Weights of a small transformer language model.
Size: width 384, MLP 1536 squared leaky ReLU, 41.7M parameters.
Architecture: no biases in attention or MLP, untied embeddings, local attention windows, exclusive self-attention, capped logits.
Each number is 128 + 32 x the weight over its row's rms, rounded and kept within 0 to 255. Layers, rows and columns count from 0. Numbers have three digits each. The size before them is the row's rms in percent of the matrix's.

# up: layer 9 MLP up, 1536x384, rms 0.0451, rows 998-1029, columns 192-287
# down: layer 9 MLP down (transposed), 1536x384, rms 0.029, rows 998-1029, columns 192-287
up998 109:109201188138111183159060185138093172123102217085153177161132154150109163104177139155107033098153103067150179123084124152135120080150136136102116196122081086105138110125099138088158186078117149127104122128137105145133101130195153108100089089195135122132141170069117169105139096134167073135
down998 098:150153123124080140106165184118112129158169107163144141134117096072112176126092072112157129127105157143061098063154138051102099142123113131069161105143155129118095146093135150097104132213127116153156190156153117155130103083142104133136107052152179151092158081124089099086110117067120126113
up999 080:135107127210194096027146125089177125149121136070162141138174160158192099205087147138099133166111121161142090174121117188145170194139140074173110137099102137168187118146083121135160152125160098045113090152161142143075084133108128105199163127125071139098115087127165096099132161068095126197
down999 083:101103094104074117096139146146141109145127091155124141127116023126109122170068091138077099139124124127142118090147125129170137152167072132116206128098118132120119107160136139147097093089133159137161125112135131121159155101126090138124097127200145118158052121161129121159194110103154134171
up1000 102:100114071083165128201142118162090147119064107127194133110112152137166156165155168172095055135174172176163106165135169098158054135134095131200092092123126111113124155131128110062194114168114142059162073155120201143118104071153076092166096165121140133103094131171133179151208108170205088152
down1000 099:179132158193096094185089126102120110107175112118095126137121179096087142164114069108149179133145102074126143133113114136116181144144165129128119147170100105166088188115122125173077154046156084165097161119177153146097137123114171160153132086102078186096156132044122082126105145128084147076
up1001 098:163089143166095139116126163131113116152153119118129094124082124106180117110164085155087188127136119184150149137092119166118118103132095131108166122138101137106132230135121151140094121112151039126094107134136181168138115104102125053137097145121162117117110135082141114145126105113094100140
down1001 098:147076087108093121143151125132154252107092109130152202126151140135129127104119083160128092098158098141142099123101112151103132159061111140083143126114159139131127097152105102125154148114179112121151106135146167148118084155144177115107166127120124069173091113122163079088230130159163122122
up1002 105:106111086105173111155117154148157129191097124109140170148125147119104162160140157158134092169084119168148101062129100133070123122112056108157081143083142148170148093115175082084133097127073089149134094085069095205116125072164178095149166182112156133098130108133153106139128090105156205148
down1002 101:138126090166141089163131154140154116122184138115161109118193120109178142136059124132151113110143121156135137116103144152129150122119066109120111108094197152182193131104165158141137137102108047063092108161177138129110092131112115166083139125112082144112090129119082086105128068143044070194
up1003 094:157178154202144096108112096103170116118096108155143164126088189139128111154077169136147168142150119130119140153122101143131138124141108091191146102141121125157103130164076092192208162076108176096191091162119130114123112154109124134139112174217101164082138073058093153169112136084134088146
down1003 094:088132168093116113074158130079152083119116110154170114150134095135183061127078112089133162121089118130155116124027129119141134094123123175124129088155169134128179157095134116142122138092134068131129124208164161121093063132139100141141097129140176132158126126149070062114167168190155106122
up1004 109:131103108111081126105091111124125144103143156168072124121155132159147161073081115073102160136119129099134100113194156123137104165150148185117175099134122133113078173120091078104149091147133151181149132126129087118172128092140123126145109136111119173133115133088131119097142138106186109110
down1004 109:128164111129207134117159129092111130100134125114125164142106140122109079128151099172170165119101161173162090101084067134126128118119120112208060192102115096126135123154115131101111134114107154155159166101122142107064153167130144096134176140097146062089120093141122167175153116138105161186
up1005 097:154124105127164088093154103133187194143134138105074109134137165159148163074135105124139110133136137089121146110072123112144126090077113096097133170116052115146122145144187187186109189109162153134133151081121113119147129159145150161120144176066173108108091221143135128148142114113115174167
down1005 096:093106065174095085131182130127086115169095160122130138102162145114183173121120160100150103140208182168132112109111161148116117164122144112104082125123134065151200078129153104156168129139127068128147000117098097116094162178169136101131083162094120150101125176118087097141181075189191148116
up1006 108:119108098153101126135105128149101120124148114180130117163161123156136167125154147161188107111145159097153116098066096107157125131163136117091160185147125112122132100146131167166152128148165152117139157062083106160102119095123080196114165085157201079144153101168158106120129138162089151180
down1006 107:152122139103184124119123084105145118189127104206131160122069099125120141087107149133156167139148081074093091097192115120131173067068141108074130154110120089115119111132150164129147138105168160105166073142174160124163164160125097096119141138182198120101168121137117150080086156125121091120
up1007 107:147127124081116100135136117082141146081173138093108127138187090117114116106154170131064091179154115126158110063133191134101088103139144169169153119144116133113121130112169157085110123088122152118151097137164172181155111145167115076125096144153070068125181061100104158059093156101130124144
down1007 104:150116119171106137123103125197112155086153164219115082152052125105198165134135105140126110172118121137131162104099141134143098125094126098141142114220154128118237121151078121151143092110101132104081179110083170075099144147081089108110140143178194183108094115175121125135105080132124154104
up1008 084:138127143155149162092097149156179116089100114091076131077139147145123141150058210198172154143111189080122115127107187094141221046144115074100091086178116142142145146115164160164195095134150083108111141117112133053151136094112081122105093070174131161138090170126103157087143083198078125141
down1008 088:115147068180158094140145154115125119111127100142110057137170093111104092096109161128066137170085055116152088141152211152153136159100081159204162137066154126095108129123114139125131119116063112161176139064118078165160071118122128197177118156118166114105155081116073074147147143164104151162
up1009 099:111088113129064119128109153140150097134084135157094130112153157124107172108128110123090105152132155091135095067157154098108158098106138182139146079101086122135149152121115059124137102092105099127132162084153147082151158164153168136108119054069108150132065167106133158131104151110146145123
down1009 106:082093108119152125103134159093112176123131141153113108097153117137136091127037140160127170126124086119143137165165125133080124150129163141169083119105172121102172140051171175122118121183155066078150115130176126112106151166097168151127142134085131156064107099151163141089137061111104098153
up1010 102:171116167157147092104149185059125136162124160191144083153051088120138119145143180104162125113156137113153145121103193163122124100113098072142145141113110110130157168145165080152102124162107112174107151120190141202173097113109155133106170057088142090132136127075129100154132107129112109117
down1010 102:178198062162148075124108078027118114085192132130108206136165141146102112095128165131094152123123118092153122150121116139113123144139131187141154131091160186106111152126052089085098090096146146135154195157102126081115117092094154166098102171097135160169094147150124148116103102125130170155
up1011 102:152124109129131154103153152151136160072118140050130161088191158110083116123134091110145125151142152147142158083134163136122165119133154076164171086126163165096156103152091114144118138176105153074181171116131094133148149093138128133173154111131076169134150140100102114109078120119140156100
down1011 103:156103143130119156119148136189122148112148112138045054156098114107099123089130124124075139165125124140129192143121112109124129136116156138137149115067054105108133145089175156130144118187076196084113187126076064106132110175160125149119151164093062095133109111117123107145119110119155167175
up1012 087:114049153117114110097201134161138175160071075105128163111136130123143152141077184095166064110149156110134130156129106115142102104098100106072084130152152091139134112142164153081111178170090086099122114110083191122160105165134104071076133255141088123106177129123207104086180120106109148137
down1012 089:107082151138104110095178132083150110154148171101097130143106132145093157124120096160143067112098109128161102086123174168102127146200087143118122146125070136149171121096116092128056133150155204102128167164138062133113084141165128147108129126134114057136127139108121118124122119145088130100
up1013 085:151111177108114145175158121144126134136098143098088122162061165103085170173078125132200196132131178150140146151159174131124086102116127139128182127129150131132128116093167157141163065164130125075144136054114153114154111112128093163059089121140177158079138147110084115120113072128151146134
down1013 091:115139141119129116124096145172086132113164163144123121101166087065157147117091125191106093114133101048098134147113124100113094177090168122088097144099087088114109101112128171158092105178051144090145130186130128110125180187062102149113147126074181127153121132094186150161112111072087173102
up1014 115:128105116109098165138114122140124117120152140195136194118136134111147110125120122159135092126092165080150117132165162072133158135136147161122106129130092185160154081147142135171093123094165132128181124169137163132140140211142159109061112148140126116086082148104154146129104132101153127093
down1014 107:106152107142167102147123112168122122109063099180094176137088165147116117091110081119118130170121141116084119177144124111120136135088166136127082139160047084152122100166107159101126076123177113116102108209127101152169165189137170184152092195111153083121147156095123103157114084144084096068
up1015 106:188168132162137153124097102089097137144168107139124132115125119107149129134117212183094141156126150166130135208128176101165174103184126117089150169117153128125106137108207140076128118151078160097195088082131174120089110076135148145106121139133147122100143089110143154093172120160053148105
down1015 105:147161155138153158117117134112075119144162118174111159061106125164173084164144157139074190165126156162093164160160088140139203133219165088146158170120123094052096129087118147110127088153144146122128076104183099097083079132139122128151150154111109072160150069148160191109125134137099135089
up1016 104:161146152195108113131087137171152144155137102174120075059076151159197132157139139108097113136124090091160168115108085100152159141117084154141136166127142074077087169153107190130173106117111115103116097106166118139120138198123115133128167110140102200087163154130098132109154133114150193131
down1016 104:106146170080109099129137085085162100207038170104121113095090043140128170079175160173094078095086113150116165100066113151146136165140108097140154066130123089097072174147104132046152108097145116135097089073098093150088096121094124109204139115108145083229091142138137123149097059117127151182
up1017 093:083109104172147132143153136116118134135203157139074100159184189128174195177111103152177139148143080142135112125151127124124154167107142090110139144128161138103099119139157118110149181153152130126135045165138160146142106179096124172184169177123151123090119158199165125113171131145088125151
down1017 104:127132122103154079141108155099108119087102053133147194109108114139105050136170118132115143110160142085080100148146103095075083152131158124108131092151135073078152103116091105116127115130133119140111183094053166127157109105126148103134103148095148077190152086129096105146078139083164164107
up1018 091:084151119166111133149158113155136154134077130190154163117171082147129115170107135165129097166118125110118104174091162115088150120160092141179126082088137125102159115112131132185199141128099061128119104152164144114126128176141130114127146079100072167143148154113094162093155200070180145118
down1018 092:163100180134152143178122132096145141125135204096126094120101127139153165128209078163086135117106160082133193105159164118143146118123129095058134162152148141163096093103136141129073105093168185118148100099063119102141076104140127106100135087110114077190123156176130126096046129074107132144
up1019 092:119138110076133178047155173161119124093114152160189108106122112206118134182102089112173118135089213142137156100156098154169130177157184124114090085113105147110095121162151110088075079125126137090131082118197166070189152130128152116126184213161112115127109123088125125143113105132145111081
down1019 094:113155107127118153154091127122136087130121115058133139157151114146141126113159123159094172126175060119125145088101190161124114168080176113127125125144101120097185138164120166158127132146168129148173091065140056143104148113159119104116146089126114151109142107120115195119133175179103141166
up1020 092:097156146141080089207105133180119155136028141147107159152103130187122158107185168133066075150127184140128143157117161091093133134121152158130180126180155163115116109114058129192136107098176169114091153143105140156116091130161138102155120101159138171128147121144106182140142091069144146155
down1020 097:154138117136169075085176133144125117126147140150166062161137091104158096141147168130161117197111127168082080138105153149100144140083109156131085133130150159133165172134149172103063092147174072070105139109096089123153126142110125144110180131078176168139114157101190160127137158138102074072
up1021 098:144191135169079100093114103146080157136134143123119128193189133097094147196158140133173110080142103090112076145194179132131105170103136191114145156123122072083185129179128147159103122090182124133161187133137136111117120137141098132080057105100189059175119153176075101144141165062131111139
down1021 098:105119148063112108155122181105196101119125126119135121100121181132156144073154163118071084138121099104201106138072144086145165126123122084128104064061114097132096134142094097102149153119067103094102077129171120139085221125133160113144151111168104192138096131104165155114141086127104192123
up1022 092:116073099154161098087150150169111082109179169148165100160129134169104127192113123114148085149170095130150160089156130111148165130198134077135133107139131084118109125189144122104141143094121116148135110122090123149134174142107120111127108126125150119103120091127162094100134136170098088128
down1022 096:137142073157201188126139149140109127182131079097194205152129111125147074070150120158160203136138106129108123162160108154126082134139139109088168131150124126060128102112156142089094111109146162152119149129141073097165164107165102067101119148144143095144160115079115088158150149081130154163
up1023 101:148114121161104108134128177151102157149171110146189126153141181128174110186096146158124148125158212109126162093159125150172095099147130081084159197139094132112169120145132097099151120154097149151171133099117158128123167056116138137081164114123074130133137138143129143074148098149079134119
down1023 098:117082131161108128145128142194120170114128169163137165117171166142152083177084162126131171176103081143140128074079140176175159136218116088133135150095101178151210158142111079097127138099162100173098132116129083131103114090147176136094156081126084167080171159172100099177162124200119122150
up1024 091:193105123106167121116151089135083138133157119226163125153178095095155162127126131164141100076133132182107125084136157154128146160130099088082155155161134112135121114064120084124157101204142063071093107110079160115119132164148074158140150154122123141113115175163107173150148109160101109146
down1024 094:124123105147138128091150115137123136122152142161172080124074136133110146127140134124154149254087141142173119125136183088080100138096117126102107159139140125118166124117164116133126125125115141126108191168123167136088141124081153105083156136171164137113150157097117101065105119100083149161
up1025 110:155119121153155118165158136186176113120122087080144173169117147115098185091131064081135142136157138053127110079156131135073136127099081142157156123086093051143146108158118063159131092096095107200071141097098114137087174133103146078088154076080078162147144128108132109127106134094187127170
down1025 104:109150126156131112063127103080101139142097137146103113081114101146191102151138138142084112105143166160113157118104092147165091139132136093124164161182164149066105120102089176128088119140149151043116113149195162074153123181135133185188120166172214104155119127148138145110121124163076138068
up1026 100:111078110159163132085133090073067129146124097139169095117166169129097095170093113159148114140096125113189183149088138094118163141077178105165127184122146148150155163188142084135113115130118116100154106160077129071144104122121077182134133128190105130071126157150133133157130140096086138166
down1026 101:085085156143120129112108113183156161174116152144121182115155134150147141091142127148120111122095167121156124178151147165229139119108128162157123122152141126175106146201138160157126154140120147094127153133113097145069128132134128070127114090103133141103152173132118091117161166147211154117
up1027 093:136115140105131158123149136100106204144094174118146071130134137072083157212137092104133113157122116154144156192118129119174084126097136114194132131123136097127158095115093151082134138114167137115188125142099145132098148155122101094146172138133199132133082149122144141133147053139096107168
down1027 098:118055136103138182118115083076114133169107173127118090089141127137082144139138148103145114145143084160114161123089123145170101177096120114139129146129136080102136104114093142073172136117110104110128106117123136151113164173117104131162163173127162120117095169127160115126133108110114159180
up1028 099:134115090177135179149134115112179154172200086215119169135151134124103160151117119090068118125165105126147115151079055115107126109128096113181152128132128035098197113173137120135124073066133090129120111096116127144115131119130150127124148125091072115127134165111143147115123118139119209096
down1028 099:085106091140152122175079116107091123073114163113160117116159128165114143103148152179080133146069150102125150139145145105134000112075081117135176071145172143149123185081130135172133063093139094100100152152175144132137173145117124068154161117125140125136133134173112129091137148141147141161
up1029 110:165145115174085068124107149164122138142084165124149170101160093109084149154119081120131121078125152107107113115129193140147153132090098057093109129148112109112118173131143096128158157143161162201148072157129080096165165133160090099131092124153136113183130127061122168076101149131104153100
down1029 098:132099100107148150143150095100118131112203074175110105153112140124135093144178169114117125172101080154173129136135092130104102117166087186170144109105105159117141084093098139107102177081107021095084158097154164131066070133093134179130154142135103134086131124175112118167164113101118109144